Part of a small language model's weights.
Size: 13 layers, width 448, MLP 1216 ReGLU, 60.4M parameters.
Each number is 128 + 24 x the weight over its row's rms, rounded and kept within 0 to 255. Layers, rows and columns count from 0. Numbers have three digits each. The size before them is the row's rms in percent of the matrix's.

# layer 6 MLP up, 1216x448, rms 0.0951, rows 301-437, columns 352-383
099:071163096121125099144149167103161128122125149093137131092099123176113136134157157102093118114111
097:109130087118107136110100125158122114092111086140146094077136149144123120113142140115132153101140
091:113128130137114094123133159154180111134115121114143143172106130145121144135138162102097129116147
081:120112154127159101157143179111183125156094114142159084100110137158144143158155106108124146137110
098:152062141119088104153118129142129136149106124084155114106116119129112178128117093118109113123149
093:088169149131145123074155107124134120068114106101142137134127119189162119110156133139131098155146
095:162095132097147159137121116142164131118140114121150172153145109145145155073146132106120157139091
098:172157099102095110136152182110108076154116146128133121114165116127084088141132109206090137138127
105:151123136136119153142149142159147139120173115093169119160136158130174157130126130139144151119124
082:111121150091119098145139123112133161158141109119089147160131120116148113094136136157151095104135
092:129105172133128161113083115136090139114113101071116169117126093151100123149145127153136132129091
111:119223109094152122127149141083120123132128125126166105128141123159122135119136085112122126130135
107:126134120130116107123136118134132101119151125118161139091155139130118158141118107100124163091160
096:119131132120142139142136153189122160118119121135155135128108120078119125138143112184088181138062
095:130162133178125058115121148100160117131106135145116082116128132166177170114161124115174101114135
091:112092149126091145132162139128101125094130123121117124160112143107118157112145108122111072106100
063:112144090127132127113135147159134109125147142121143124109100161148090138135130140163142187107162
092:166108135157115177120126141112141130125124133150120153145133142147151116103099134105118096136165
097:159167132126144107113119119145122159114082184145145139138077140126092106170140137119126141114137
099:131142140117094145149112151140168072128090079112080126101130087127114089088157101170130124156062
085:136143133126150104121141122117130144141151118104145137119121153131117138147162109116081125106121
086:124089156144125144091144113152100120108132131117127153154172121110104094123141138114081100153147
092:121122150135146124126159146152112116135109121151105104114141113093109137116186101149148107166156
107:186116104169135101124163160139140115125098122110127115133143063094114110150157142161149136137137
106:123109148089143145130163162164167108086136128102126116108130144105108148115131149116126151141102
102:087101131140130107169113127138123091130128107098157097137126126110142087127151130110148119115134
092:143065125125128103108136118115155103152103136146134091146144138163144150131098160141185095184104
114:174114143138086130154128128151127119163116154158168134156154120080146144117104113118149137166076
096:124129119101184155119102079129108134101114117114214149107126109153135109125081085072163149081119
088:170117142133139118151099091098117140126121119147129154130185110142131127104124127147115127139160
082:085112123110099133114118132125114137123082098125160129085117115111131113121129103134174172146105
083:104110142107134139111170138150196114115128125132142106147130137110153096151079068127113121146151
098:129178195130153133099136111135103161136158131139157169153142156149156086167113145162108162128161
094:132093091178127132109130094155098137096147158147167141164122122114137087190124118118131122113124
104:151155134106113146137110194131120105082138103125136133127042140101140125145133139142188085081125
093:123133104142131082123134117077104150125198116080086107124154126132162114101121140145137141138152
099:117130119135152120138141159077169189139115128105140115098141131126120151139126166121143139159118
089:150133113119124159071114133141162090108103123112142138122128111126098133105099154116135157134132
106:114161113114108135175124169072058139128167106149145069167130166120152079115123110137123123133122
092:115122136080068095120152109169113153121121137124151134154136138122065149128083145150109133086119
096:123114069110147126088115171175145132119142136094118138122098154101083117104156131142078133155106
103:131129137110102101153145134112161086089148112120104096152107126096129102148157096128072148144130
106:148090161117153124125128104147121144143126153136115094137086138114159097108109076122139136099119
103:182141120135081156144132163105119162155139116095128131119134163109152114173155134109151090111171
104:118115115134107112133145114128076162137132134114109110092106098127166161124098138140114118116130
098:117155121102127134115155153136146160149150114149137133121147110148130124135119110118150145136148
103:163149138134107121122115085104159109111141123114128115174117112090103118137130120089123106137169
094:120096118155134138123148060137125176159149136096115098110086142168141125096168154126136117122147
106:155127156131128182144149136162096140131124118102150136125130149147114122164149148113077105127072
098:121147119118076157120094102159152068108158168124109078101142097155163155122121128093169124124118
094:113172113156089107149148115131103121115123118134138158186096135118120114138103142088163128115111
104:147150155130109124135124134143101136161159102104144152108107128144126155098193127168087120142121
122:143129138126128144132144100093140178103124147117110133126127117092168072107194129136105148162146
090:081125153170118145129121114156166127140154086116142127117168080166154139150096111122136135110150
098:103083145149129124155148085109171105160137121061082125128150133105066157083125088114074115136088
079:140104126136107088108118096112116111130117135139085143093104123109116147133141142096124114132179
086:125158096101097162150133123119092107110116086101134150117139164126112120158112114122125094112108
108:162074124144162119151100091180124107126126141146136150145150176107157102126112155098101104114163
093:103155152129155155162104111082106140135170149118096115121103111151130137078116111110111126147093
098:073143161072138171118109124121130134092142135110116129142128123142175153142117131109111137134158
110:113175106102106183139154143156121134119131127132123125144144123123091136119105126136122171146167
136:218127117177165163099112102169156097126142106155130132106085111114148142099128141148125138122144
126:111128109136179117158159138149168140105137089103122133092134136152108200154148115072167101138100
111:153097103156138163144156119117146062156151089086099080148125116119139115163115114117131100161170
087:144134118154154133104108155088114098162084096110141107143103112140108159122142109126138156105095
112:177105117130169148125166098134159126108116165149142117137113136101103127104179129090119122096131
102:143131147128095136123127134125111145127102173145184133179137142120132125103100142149145114166123
092:121136148137107155105081139133172117122101188164132111153138169153109163077164123198171124149160
117:116114119095107149128121141164140134130148121083080117103159108217122149130121105114130103130138
099:087100168144101154131121112140136122141098112105140091097088106171121095144136155136180127079129
096:102167116130098177146098138136137128111120109161142096128132122098139118144098134112122144107148
097:151131116122147132098129137135107115134132135107139168153110135133138139152097110099106178093133
103:128132126136138157112142091137123114124112155153101116134149168141143153135131101089102120134088
122:119154114131116140097122129124175109117131149120128138138130090132127129142199156131124138098140
093:169109171137097147151134133128102140115065100148101107137089115096141124114147128143168146144137
112:127143149112080132127096112076169111127149132111145127128135120119113121136073127156150097097118
092:079116109126134134117136146109127142126169147174141133130130130160173142129128130164118114133166
093:097114087122116170149128124118156124131141154124164126142102127126140196121118137107122126071154
096:095140085124137136120131146136143127130191103156125102142081131134133114154077146127158134128135
100:127093137115129176113136126146150122189108131130107121106122113131117138116176169127103131114117
098:141143108114126196114129098182119129104160151101131124113117122157162136119097085139093135053118
101:157106123140143104122144101086134147137107134130106150150125122111111117146144161154079113117146
119:160139135169155122126121102094120123147090141137116118102082138123158126119135108148118084148097
092:132111145114141153117089088144116145135107152144157138164134116143123105137139146163106117142136
116:163106143117139138138108138109123120139107135122123115137117112170124112115121114096116138161097
096:152121152122083186145143104123107118124158143156129077108154126147057156108119159130132144131145
090:154138151090087142124123146115101158125148143105105134134097151155098113102113166153111142120116
102:100149145113076092108170153112082140121142142135102124131103140133100117178140176116149125099167
107:134133105115087137145147141094088144109128114097133121127144157149124109100103161138156120124108
097:126121099115128129145147133143132127122152148094142139159129156103142166111102080173117153098102
103:116148178100132140122183117123118108100123102131196105142157137128110071130105143080120172123122
113:159106139125099151093101133132120118093115090146099089150143149141149104131158140103158145146135
093:113157111123173133135137105135128143179157096147116096131117125121109117178144158107160116136126
080:127140122150139134121167139172127099176097119136141120142108136124125187131163125184119114130158
102:139118129160117174107111171160154157120094164133141113132159134088095170135117119141099106120141
100:105139088136146168152129142148148101120109130148081167101135155105103152108166162103129170134118
090:139126118151108136137118136110112093143153147132131105113166139115149153181159168131113119115132
099:096121120134136107126147108088105127127094134101101111128137109119107138120149106132127141129171
110:128106115138149141127135116118153134117156098105102124097143078116111154128134128122134130105134
101:146075161151117089144174125137101121095152153127129140135066152128125157173120149124111182158160
119:144120104137127118173148149130121150114152130126095129110142126135166129125130151121153104154108
096:160145109167119178074173142108138117132103101074140124101112105111097157128077106104169121136105
109:146117125122120136131139122159154112116119129149135148105118140114093125130126188120159126145131
099:098166155096149138146171113104131134111128113099168128083092097145137097094189111139200110106116
094:141155116070151141113112122129107109130101117139111094136090107138138160177089139169134161118171
111:127127115140142163153139121145130099129097131121148146104155149143131145136131162147102116122129
099:115099130140129132166145132160134127112149129129136117134097135138121143127147122127156126143148
114:143162113119093132137181107115139122152131120154149110118128124126143106164088164115161108090113
107:139089137129115132172140104110093117082164183130139144142124066178091114099136156118115134136134
111:043104128130136148089151114182131108131091128129115112159111105139144122168127184135087083148131
092:116138156152117122103157138106166107154109146155138113110153135113147161088112184116136093085113
087:137121137101109141117120141150149135117155122111104146143131128095130174118132126107137126158111
104:117145070137080150101145167131093089169146118115193149150149109125149116108077131181160144146104
101:142108157143131152105116106092133144130153158148135152093130131096123187091140118122155113124149
123:163162106146125122116089122118116110129108164121125132137144118111087123131176163168144106121132
108:140128097157173096132151152115161100161099160124136166157133171128163151143144175122160091100107
092:112103114120165109100076149120111135124139094105115127129152130115112117151165138141129092155119
100:158117108142100124132094128104139135127140148130137130125120114130121146111090112120154148163161
099:122148155131121155153148108163107143139175077118107126095163112142143093117134140138160135140139
071:123115153138098081163086136158136151109151149135143124107140159122145116159119125168128120127130
097:111125113174135092120133079116129117174094106141127141091103095145146093153129091153141107158148
091:079128172118133097121109082134138153134116173136119131105123077100116146136115115147121139133078
089:162120171099099114119108106118120147103116159110075164146148150138131085127106116092093123076147
107:142109092146119149147155109125115138114121156137071115159128080111131112147142130145132141133145
116:148100119110106127113127127144174090108167077126153087144110114127138137150152110149137113150139
097:117139085105130120104108134133149140117157142118130115112105143067135136168121111138159182148119
094:175147093131127162122113111114128079090106138153099147152096139138109114196121127113118151102139
110:154173170097091147125122101139139103089126145090139130120151109112111158117144122150113142101133
066:113127119111168129140145150141116132139139137145144122093100166118106124099113103088106122174106
119:123117169108103159104176157101139088144146115147136127161099097137143067095180140136117131099114
094:123154144162118110128094045190123115135139197111139146131103116117161120123122093123124089092112
098:119166145142130111118170148123110110125140111168174124127144121092143131143126157117104139089162
109:145136125098145123125081104139121166138102151123131095153188121136110087179146163153131147153137
085:127131145099136137076127138134092147132111132133141114142126135150149131102143118151145119128127
090:141117137098140139175128154181100092115107104168169086143115125126124066152099119105147116119107
095:093115094140102118118108135120120145167117117093129146175175121165101086125134136162143136160156
107:148096107137122123106099107156099163151123138133122107124143081151150154124121119123070131103143
# layer 6 MLP down (transposed), 1216x448, rms 0.0967, rows 301-437, columns 352-383
105:140116082131136139135107133141144127094109104080112170171135118100136115146107096104118130121108
114:255107111114100127132192136110113154160151147120154155133144120146111161123129164160108119173135
100:110132143122169132109112127173058132150087101134117132151125111098110132097124078145159144117111
088:114113130167153116127095114143096106139142138161136157139130170150094094136108133096176159151134
094:134126156133117137096167106136152113135131191139114106119106122090128105146115146084154127100134
101:032147123146119135138141140163104152120156149130128153134106133139105156119176118130161103150116
098:099142064127133134111140112086151161122087143121190154112116182140145164107154097147093139156123
091:114126128112106084106151126118088135115158110122126138143185107120151136177108169116130136129140
104:066147126123130120161101153085151116110106142154097137130106190126113113131135116114126168159080
082:134160152144125120162183182097132131112100104124159096107123090114141168143122087059107107137138
093:092154112181179154110102136148134149134190096101107125161083160108105144131125080131125130133113
101:142107139143122105110141132093107122118119167166110100150153097118126080099190141154088123111146
107:065094110138146144126146119120111079125131137120117126119168130097127112121102155107165161113130
105:155138135127141082095130119110119135121135139122147131139166166090100154144119144195139148118136
096:136134138110128074120151161137112151056127153107123148087151113105111113152091128116092131104106
089:185094118117111117112128122143146133142136129124184152135145102093095140130107140125103153117085
065:137105133104108167120123144094091111121171137159118182113150127126078106145162101121148101091123
099:082141104105122115156095160125145121091087155118116144172100112147145137165138121132127127150156
097:047125096115105159101125109084100136118151141123166132137147135114108067176160127101172175122172
102:167186139126123090123138194159178159154124102135119113124119150112140132116144145142108171157125
095:148092099093146107130129147141106195124105151102187117157118114102143125139159129131143153160145
092:152115140151132113104143089108126120102165098142098129097111135113111120135170128149146158154124
093:154093129154109117104152139120096163132166128158144130162123123159095132148150113161170094117098
103:199124160123107157109143119127107099152155148120143159131093144138129129110135107112121118133160
103:096118169105115140105098133142141082138155100094158154136095108104131118132132134119099115128111
091:086146100105087133151115119091132093134155117146104133125161153118154114117111155138098130128118
092:173168123122150121129155125144109124111145169140105161145150112127107120072103129142117136138097
117:166095147152136123119138125140141181099126157109150151125131129129126106092147100130183156136151
093:158103110159142110113144151161129180167132147129115132160148108105136118199097121149141125122163
092:128101134104129152156119078131097146156154113095129161100120136124166167140141119143156170166113
087:149122128102142101112151180110137171171118078115162120150104113098100122133110129108120169140136
083:187177146145111110130114137106121164084112093138122143136066107125145110129104136139140135103114
095:085090081118153115123142137176108125097145135105116121113109104088099137126131155135137116133089
102:164118140161106128117161121133127142083159176135158078107141131117143137094139143100164173121099
098:111138118146123144118174115133144090124107125151102117132089113125100150098090126118166104162140
099:042117088104124134101139147169141121139155157122136103111167117163159142096100150095146116152128
101:087130150123117132138078144133075127109120136156084129150084147159161109174148146147116137173133
087:180113181097097132176085163141084086162142119097148137099131136090141139130121117120111103176137
106:062097081074119129115132133114145101124145118141120103133121124124124125142088121151123120156146
094:109120152158155131111152116168119127144128090164156133096113111104148149126119193080136112156115
097:146108135146120138119143148166127155083127138194134146161079157151135121097111112107119137144128
100:116157122174130133091182125134131137115152134139106131091154074114182102136163113141108107134094
108:154093149152105111105133096142136155174092130095139144139126167112112140123131116137125157080105
105:185101129145109131081117094108140164148116121133108133089092142144124080079141140134115135130116
102:072137062124127123117135133129140169107110148082112117153142093136143133109139142077118122132117
094:181102119146100172170094123144106114113092115091125117132137116107125112130110110152103120106103
103:143173106076156146137087137166139123136158129121191102091160111124075146117121114127129089110158
094:147127119131098089081147099132131112121132158134126130122156110115152139102102139109162102097134
098:097135171138125135066117126122153127113156091145135141154146128131130159101146103133129137090137
095:114123119125128121157136166122162147088155119105125093140106154118105114100113116097104139158127
102:109132118117128104117144102135150133123141150131156150130102128155136118133133138104115162163129
105:112149136122154093144141153134139127155104126106140148105104132129127126098119113136129106159158
118:067110160105165110139129132157082077155138111168086103147159170084162150101092154095159152132148
091:049133162159100129132127096131120110145162107154120145145087073149108152124132105121139143091137
102:091141085156107139123122108186119143131141160102141150178112099120148124170149089118136124156140
083:066121103109082159064146127146171117158123128102085155158161135104103117140138146126098148142145
101:160131141079151186133109147100119097144110137129150136106130138094199084162126135144111101146103
105:237163126175117117142140139126101133129095104099125135123124107149136093148103143141130125145140
095:008147156171118107095121147186103152096115107116130130106128151134160105127153135096161152103102
097:100142089108148157137111171126126115130127131101100099134110133096126105125103144125147101164142
111:082161147127130147182123171138059175154147133112138086133141144143157116130126135110146164110123
102:052125138108089140175123151083109141165114115093139129127127129110128122127131111134121154147115
120:114152149150125144165139109102143144125156160107145127154103097104135102107065140106116194153083
104:123131107085128124159140106113129147166130111126121171098166113095111091139118114124132102129118
091:122128159115106107141125113153118116149097127138157124097178152147151121099094099139123144105114
109:146116152151083121153121089096113157104117133128114120093129136124117131077124105104131160091131
109:186104141136168152128085110085173086145165116131128112124123148128128164105145156114124094160124
093:071110117155084126133126124152156108139111139135119118154170109150114110168140141127138146127092
112:118148133140084177187157126148104136159120144107136093177093112126127098150096119107133175135101
106:115153093124161126105129115157110108126136130118125100154109079183137128149159106127119105189128
097:129151142103114118138100163135101118121172158148153111113160110121111120090124122111138161091164
097:122136131148124087113111141154109113109112135178122121135150183147106093126151106125157098101165
103:112156112134105164115110111105134136185143131126166173119109170122148111139132116145131138134120
111:142185117145159114139166141140129092140166126135103142134167108108154112136109131072122097145147
098:172101104157149116113114168157174098143157167129109134110120101091121124118146113142154116133153
117:054105147135142092126110124092162113133140094131127102175123156101116169169120133173124112186114
088:082129155112115156084132146144153109129177138156139116166153097164109149143127112152080105150160
095:197123140088118131142118133081131147138129169162112158127122105132200138124098097103095156125131
100:149127139099143143123184126117132140125096141146072094110080110115119093131134144127106161120117
102:127129141186140157140099128122136182091169131105135151091128119176147165155118103126122154114148
103:150145118133097143110141131118123152174116115114152105142079161147120112110102105132096126134111
112:091125126132152120121130127134100136108100126150114144139126122136137143134130131194175140121126
115:147091179115114146162062149153109082166119142175154119133131101078117166127095145115124116147107
097:116101151086138166147121126121110140124150171145130148143055127123086116128134105139147132134073
117:255112134135130141124149127115149137073107126125133120116074127120145141148077113131124116153122
099:146136151160136119132104154146082103117134120116092184145159141122137123119090094155145103166136
094:124133153177116147116184112106114176137107196141149127141092112117101134117159151181149126135151
104:138123159107133150183136152159117148131144143111128134126165148133157139164140127113101172178128
104:146113107091159136119105110154159144099159156123139166123139161163116128149119116158125133119115
104:087154106106134116150139097096147119106124136141159173095117152156088094114102116154123124075160
103:071129121105147115129101161095148133118136103131118207097115143137159108126142123131115158142178
113:151127141112137110088142133143149107096102166154115119079154150137134098120151184102114109134123
091:062139140114117111092177138132140117179150141149170132090153126138065126133122122118118137097075
088:128118106147157172127172100141131159128133107125145145137120140146157164108129156136107111126161
101:074108132157129138108155125135138101108111120139157084133172117146154153116127134117135107136128
092:084186132192159118122070117135131119120106109110124161109122159149189153124112117045111102130162
092:105137172104124132109148119131143125140181112132118115129098093145171105078121109143104098143148
103:174114119143136165130114162120105154110140145181138148158153149134152088155111149119123120049133
105:184160109117131171124113106138157162128123141090146078125117151097122121115115115147125126143116
099:158074130155144105109114137147094136131117141137124114129121128128127149137113147117178127145117
113:085163092111184149108128132156122174152138137118103066108098077088143096126165130119121085142130
104:203096128126176121140099113153139119123141102146096138086057078111151128114139142156124143111124
106:096132097133131097121110132141087155121117095151111078173160147159084170142130112182117117165114
097:129127118127127148162110118127164118121144128143098135170079140131108145089159141124198111120132
092:125133107188120149161124143140124118152110164096141142106126111110095136181106144141174126115089
115:168102101122136140095102103156165107107134085168106118110146141167176118145120152117098077114108
107:101130126146108142175124135142161129123151124135139115146147092128217135154158179061086123161135
100:155165146110087153154149123118145121125135097115137111107111122118132181129113097150115148089148
107:181099133125113134132124118167156128120131137165113122115120134118136095157145115100138109105103
103:139128136139134107161121168144130117111145122125131141137198146113111151099125092133160143120100
095:235144134150154127128115126112106126090112104101141104078101124116156157147104070138104140159157
090:147150040073125151136119100111133161133135110123133168168097120103107121122151130082101112173086
098:123136151147121105107136119136131157108091109194112117138133118132117162116133138105129134082142
105:059147119093116125093159147118119141108113176124119110091135131125104135135170139132144151158118
111:123086140151147133100121105156104145150147139147095129127132126154091105140191100140121142100098
113:191146099097109129138076151115103156093083112096166113083144102136114134133126086123121107124155
088:116171133128116141147130127115105133134118107138145107151131128136113140118086136141125129113171
097:113126147121169127123124097058141106125143084123148173184109156145188131147130127141122148129107
105:081124133120144133124137140139122085138142115203080138135086134112154148130107148132125119127170
075:119098134144159144093093098147140098093106093100168101121149139103137093139131163126108130154119
099:103153161128102075104143103127159110165114072115101079132082140098123119145139111106139158170128
096:181153133128105153098119147131160075126103110170140089139096131083101157110145141125151118085178
091:129155126108119159098100127134146097151125102105147130142090111122155119108108157120139125128174
097:100121125066109166141101116125114128128122103153147135160108128122087169171132128137133110160174
113:141144116126117144124156116124149107150133151136151095138125136127108143138119153084151127135175
101:147087140094135133119125159096197127143161131113096146111087118134133117134129148127126070102115
117:238122153137139143127089111103069102125155148163161108166071142158087135127093117146150144109127
111:098157111114137124153152141100136120151159182189128155154108142147132115117116118118120143038125
069:169159135136160108113147128134106144175146093134145153109090094143110121108143129106122127094138
111:167147168128116127092053127138120139126150118114126133143135100104110078131106150167125132125125
091:088112098147119156114133064098111103160153139120134108122133161123131104153143100128122159133114
107:131111103090129122114097127163154146121134136100111135134112140175113168091097114134134136147141
107:154131158170124142128171117122105126150110104171086149127107097109168152167100180109164109139107
094:078109098113118147138112115099097162097100099126140134144081154093115131162117147112104114115119
098:130105098123125125106162136146108146156108144140140146188124130157135121117107135130153136108118
100:110127138069125121092139139105145160138092118162118151153132131149108152111116134087141141105111
108:199120096098153134061079124143185143115140115155116090122152141181132131122098118163151086113176
# layer 6 MLP gate, 1216x448, rms 0.104, rows 302-438, columns 352-383
104:146097103112150148109139135133173188120121139120110148170132128160101143132127135120143137089095
104:149125115109146165133163152138099142139084085135162115093093123148097063100123149104137129131079
083:132116128171069161078145094113134124135111146100140112116128148097133111142094147173123127105133
098:129135096126116134149174087089166153091132121152087112142132177112145163124153103165131146146121
098:133102122125139144120151156124143161138112102110132179114165135149099117116129170151091119151129
096:172126121101108102117167106091153131151089125104113122132171157168096130142109110116117147109104
101:178082113108163123136117111108079099124148122108131132140124145151114118148122110146125184149106
102:136103138105101121112113141145126100137131084126157127149142138078136106105152140107159158114094
079:142139138147122138109151123138152116175123139063164150149153138099147125093129127131161137150122
091:148120152150121166137110125117099150130167104062128176132104110115109128117156119155132148134117
105:114105187115100113169137108155156147103153109113149157126137162152075139127078128150161125094136
108:121104181093101080117153155128120142190150116112117145120184122117115099120106163152148148151108
100:116105183131133099150114104107103153125170185143175166129148107174118099125105141135110124102137
094:140137121119133118145159132106119133138105097133172148163087102129126116101133116133125125158138
088:091147115106157131133108126088171125139128123110139103143149184168164124134095100066127132110106
058:131148115138107136146144113126086146155117083155117091125148139125168143066126108078125129124114
097:142156120151132140129207102095128140149105118105144116166133125108140092109144139116146145114162
101:162106144141097165133104108099109137090140113074104104109149140186120109125135141157137120176163
102:142128115111162127108150148122175186104145114147144119188126137147140121113152139127118112087144
093:142122114135182068145128141103081145109134176144112118147159107150136152124117125107099125109116
087:113157152096128117095140115129101141136169181118143045110110135113102083136172141145112133104127
089:132120196133164114187126135120108157118170166125087130156148152127118120128156125137096134090130
107:169109114083155114156149120123169150112142134114099126138180109092145112114109146133149088152091
107:126139157137109155141186150107156080093128103145131139105170147101070124154156121142188133163118
102:138109104114097126159133113093116150125127137123089109158142115143150124119133151210125190109152
094:138111098111158094146139088151127114108144125135148110128137122115112090119109107126163112139104
117:110087120118143162128125154148079167115163123123190144120135118134142105162147136117070152136148
095:163146077102106123123134119094146152122124145117106096113121123107108140119118156179127086132155
091:134121139139155155152156120095079098122172098120150125137157097155130112144127115139113142142167
088:125130157124161089118125114114138173096118144169162136096133153149098139115126124120143189146138
078:147123104129145121175137082179135123138132137110100121171133159157110143113140172139086115123140
096:124123138127114132129135129097110098101126131139128128128115146092110136114109149136166089141137
106:171137138110154126109151109169075154087180169119110171096138160113129124147067095134149162155152
106:169092156120141129124142116151106147141132096139146150156140114118122114134136112123124121120085
099:104134093157135117111142116142154119149100145107111120115097092124139137143180150120130111148134
105:128158088156165134165160096152079121082107125150107114156104170118112119117164117134182134125151
091:088136121131101107169154100129147165098095118090166112115096116101097122149106119105157145110092
118:141106098113111147082143118060124119076162135164113109133148135133135184125132141138133096104123
081:149100129161132099129156157141139125168131105163147166162148107147110155113120135071105107139142
106:155147105148169109132125117145126146079100107121128126148129108110157165117136168131150090104131
098:112098129075178177163118113119112146119140100157115122127106156119099154093126134128175137112120
112:092160144116104132130146136117127114174114126118172146106084150161169147102149161151125141103125
111:131107122130150127130155171134121157164142122135133131119140121097109172143146125109131094106143
102:141124149126140116130142102157118167122112110116185118143116142148134122111147121102133103162170
094:160140132161125101112122166139142107158151136124097172129156140118092140102163144091128106104141
106:208138129137158136094126148111151127184136160143153145136134165175080157111115151110111119134097
098:076183136094098150160163130128150140116141159120171110167118142135119118133141139108128121123168
102:126072184108145163129137169154080141117129112119149145087131162155096083164159117117121126184118
096:171138109128100086098137193116133170115095109126143152155068100181130097127135144125082117103080
101:148142172145130162162119108108147152144102137115088155148128132113140115109108083147115144116179
110:095116161145133150140163151117135119115097135081124130136145084125120162159123127139173129114110
119:147104126139117109107124149126115151113118121119154146122135149167094169132136126136099107135168
093:139104099086124123110155156127122121128103136134091112139155166096118137126111117142103129098102
101:142180130135155121115109122157150118094115161132145101150104143133124089142146147139117134129132
080:132098113087195078188101165113146166127123128126133132140144164099101114110141102126078112160132
089:132079163089146136116156101090113119087122085166144126106103149140148078190125118118137130134127
108:167077096119100143078137150078119153130119111154100111152147132123118157095128137160109168119128
092:154102136091135127148159141135108139134154133106172129111156129143104120130136107112131135138089
098:101098096151150141124131117127111128084130129103127122138137089121100136153145128092106126155076
113:140105138098154159147096168106106158110156094074153091135122138122132113138132143139135103116054
111:025121148107094140144121126139142142115169120091133131131085100164134112153144107137082170145121
107:141125117149104135132138098150126119136146123119107150123093179179154143094066138103117150167110
107:130144102118148146127141128109119112066121138124143099141090138131117116136141180104132113118089
083:140081120114097128144129133143118112098115110160094109094122171148138134133172142101096185094108
110:113111127104161188133109127104119117119124144140159109116145091114137091113121150123122142133113
106:116128076108119126153115110116136087124143141126100143124150159117120117118144137132147131108147
090:121114163147141106165111137126115141121119108127137160104125152171165139108142109138117108156116
111:171146144149146122091159066152123146149153126125135123126156118193100119106095120146130128096106
106:148117145154103104158136146153106140091124133128176148161166089094122134136118120150130126097133
095:138097125146139127126123112123156140133163151099151137123137081117132180106125132131159117118104
098:114135149087110142150127100096135158110117102119115133125105157146076124104121128090157125103134
094:110160145109137133140153148140157162113126114085166165088156172151113113160138118091130091151143
119:147130130114158121114160140142098130119158103095162125152167145122153145144123137191194146139087
104:172122151148122143137087129087073146118134153092090139130133121119121121111104136143126161153125
116:124126138128120125099092127135126123137120128135188149128118156127129171151187128129088160091116
090:137093164121128128151102136134142083153160132145141126165168148136108108093081117110143126095142
094:107111107127158160110124109181169127116161157112142105128120101168166126098104104179119083145149
098:071142153105119110133133141116087145125164148142146127156130076130125110101142164129139125125116
103:129054123111141156143139140058152099131127169121098122157087170116153199115158118097124132105137
096:157111141121140137128120132111125120099102100086129108112178132146150143118125135151208091129142
104:154156119126154077111073106126096123090093127096143169140152125132136102129167124164084118126130
124:142115168120123136170160097153126112125116097143136118150149145113081140116161160180135135162141
098:102121112132161088108140124116111172135077127121140155160122133116125119129126131108114166155150
105:154120149136110133128132138118140168092136129131110133141119138157151111102124123150120123164098
091:160134174082153187100145124101141156116156152166108139115108136128137141128120129119123095129128
091:143138142129165109122133112079153119087135143121142125168115132119158126161191114122142111174115
097:124070146141102137122145073109134146091035121120117115132089159129104132128130131131117157100114
101:132082128210125114109129130125122117092153159084133134125142141140117087119108085130145094136157
103:147100168098093105126134083108118133145185144105181151115092142131123139141112150151102164060100
104:133105111097161102076182161169125154120103119152093158139120155084118092105125112107108129141129
111:144095165149128126146129125127112129129137136122112113117093145122135113197138146127169115121148
091:118146138117140140078124173158146152130115114115143165099133123141164129108110135124098124126131
083:179157079108127078098110106112092114121136111189166142124169144103156119087132110149107110136147
104:134115154146150056145152093115085146084118100133140161141141104116090117099137078141147156116103
099:139124147109119192084129122154137110120163109137130149117158112148105139102120167122145106126122
090:078175179077111161153116153093142143137119131129142133092134151102137132131160140150115124117145
099:128140136162147165137169095128153119089107135129153068080128131127134119101162132127118075126133
109:120127165107113136120145180148138103145151072105148140110164114103104110132145099165181158135172
105:068115146133138138118126154184061110107110130130124109120121148104135095110138147127120144134121
125:099072138128140172104096118168148128108076106124095125136086104070103099159142130122109147113101
102:118123104124163128128070124104114142097144117163121165157121119148126167133137097184100144138141
109:125118149098125137130126156080103106139148169130144138145118157112103113158104124167118141150104
092:160106150146094118153117157107141122087101133115168116181138111150149132103131149146144128157140
098:146097161113089093147144104132155110088092131118104084143154095112157115117127129135088087125131
111:122136125139138122128124153121128139149130131126139098128117143146110122120146142168134129129153
106:113131148140123154154151139142153102132120105140103161123168136129137167113171110160125133157115
109:179102134151131129099146095124107128104153107123150137155148143153136109093108106167144155118136
103:116099171164154133117122146175124112143135115155127132142108115109121117137118119111091069156126
112:080117143086135125109117105157119119101158084090127142115136107184129142125089105112089115142150
087:151081144107157167117132118116128109135112132136160135185101110161146122121136160144122151175114
087:129157127092142161105090094109139166134079081109110185146134125092130110129092087088150148167137
102:149155071099103121083150147143164168090141156154115118170100151144140077130138141123132125126114
104:118104151138132166118101139112097127120166144119154150115099121161115094126130158144100126116090
119:171099147198146101114114128168145114108155123139167086138160113128103131149151129138184112104121
105:113134130155098108142114159128138116131118117163192130108132146097141103149121111110184096129075
084:160076116129141127158104185145141121113159092123160151127176165120138077120143162120133131122105
100:138082121147058126113136133129135133107138149142155130097166096119120109125114125174131134136129
109:129133069102121099086146161115129130141110141134127117154159102124116118120115108149130137140099
062:154129119136108105108132126132116130040143130147110160129124133142114103139148135158135118103110
094:117127137131128141113156128130135139110118129137183106132107089115127117084119079161159148111129
100:162091129109120141141159135095144105127090143104117137147134070088124124100131081128141136150128
091:153119109111133104140157122126098126144130130145136125122189159128114106085108162113097103105108
106:135128140130127101120116131127092143159115102117110148124129096169104131117187140100152125125132
112:130118197145138138105159100151146139102125112101148118161118114099129148090147127100171110128105
097:119135128165117136136112143116094126109119128128186112160130105147122102154094073107100136118091
104:109098094165174133128110139123108119105107155137127085076135100120122161135119093123133165130113
110:131156118087129114124140091127114161129152144140146086131102122107115141160168142068129122146096
062:127122134133134124172153121088163140122136105060159135148154120079145157150126128123095060106149
112:130113162109110111110107091083097123120132126129159122143119119172174097123172121124106135147143
098:142134119099097089116116118153123143137117119128101114119104133099137108109112096112146150126088
104:134140139124157118120118122128130141110134133167157137106135137175111097135127168120076127172152
101:153103112135170151156099148112145128150138141156157135124174119126081090143129116157162110100097
092:100119162113117155142115151169121135093074097126131109121158143109154119130128203104108149097125
089:139125156126155119105126088103138124110118155145139106155104107128119130115141137124116113121150
101:161089099126123103136116101134069168151130114137138128141136127141102132131119110134140149173097
117:115107149082140132105136066132117157168155077098125146151148084158112114180125140129109131136142
109:120099143113120137121189174139118142112128168100112125108105073109133106107113111117162131105167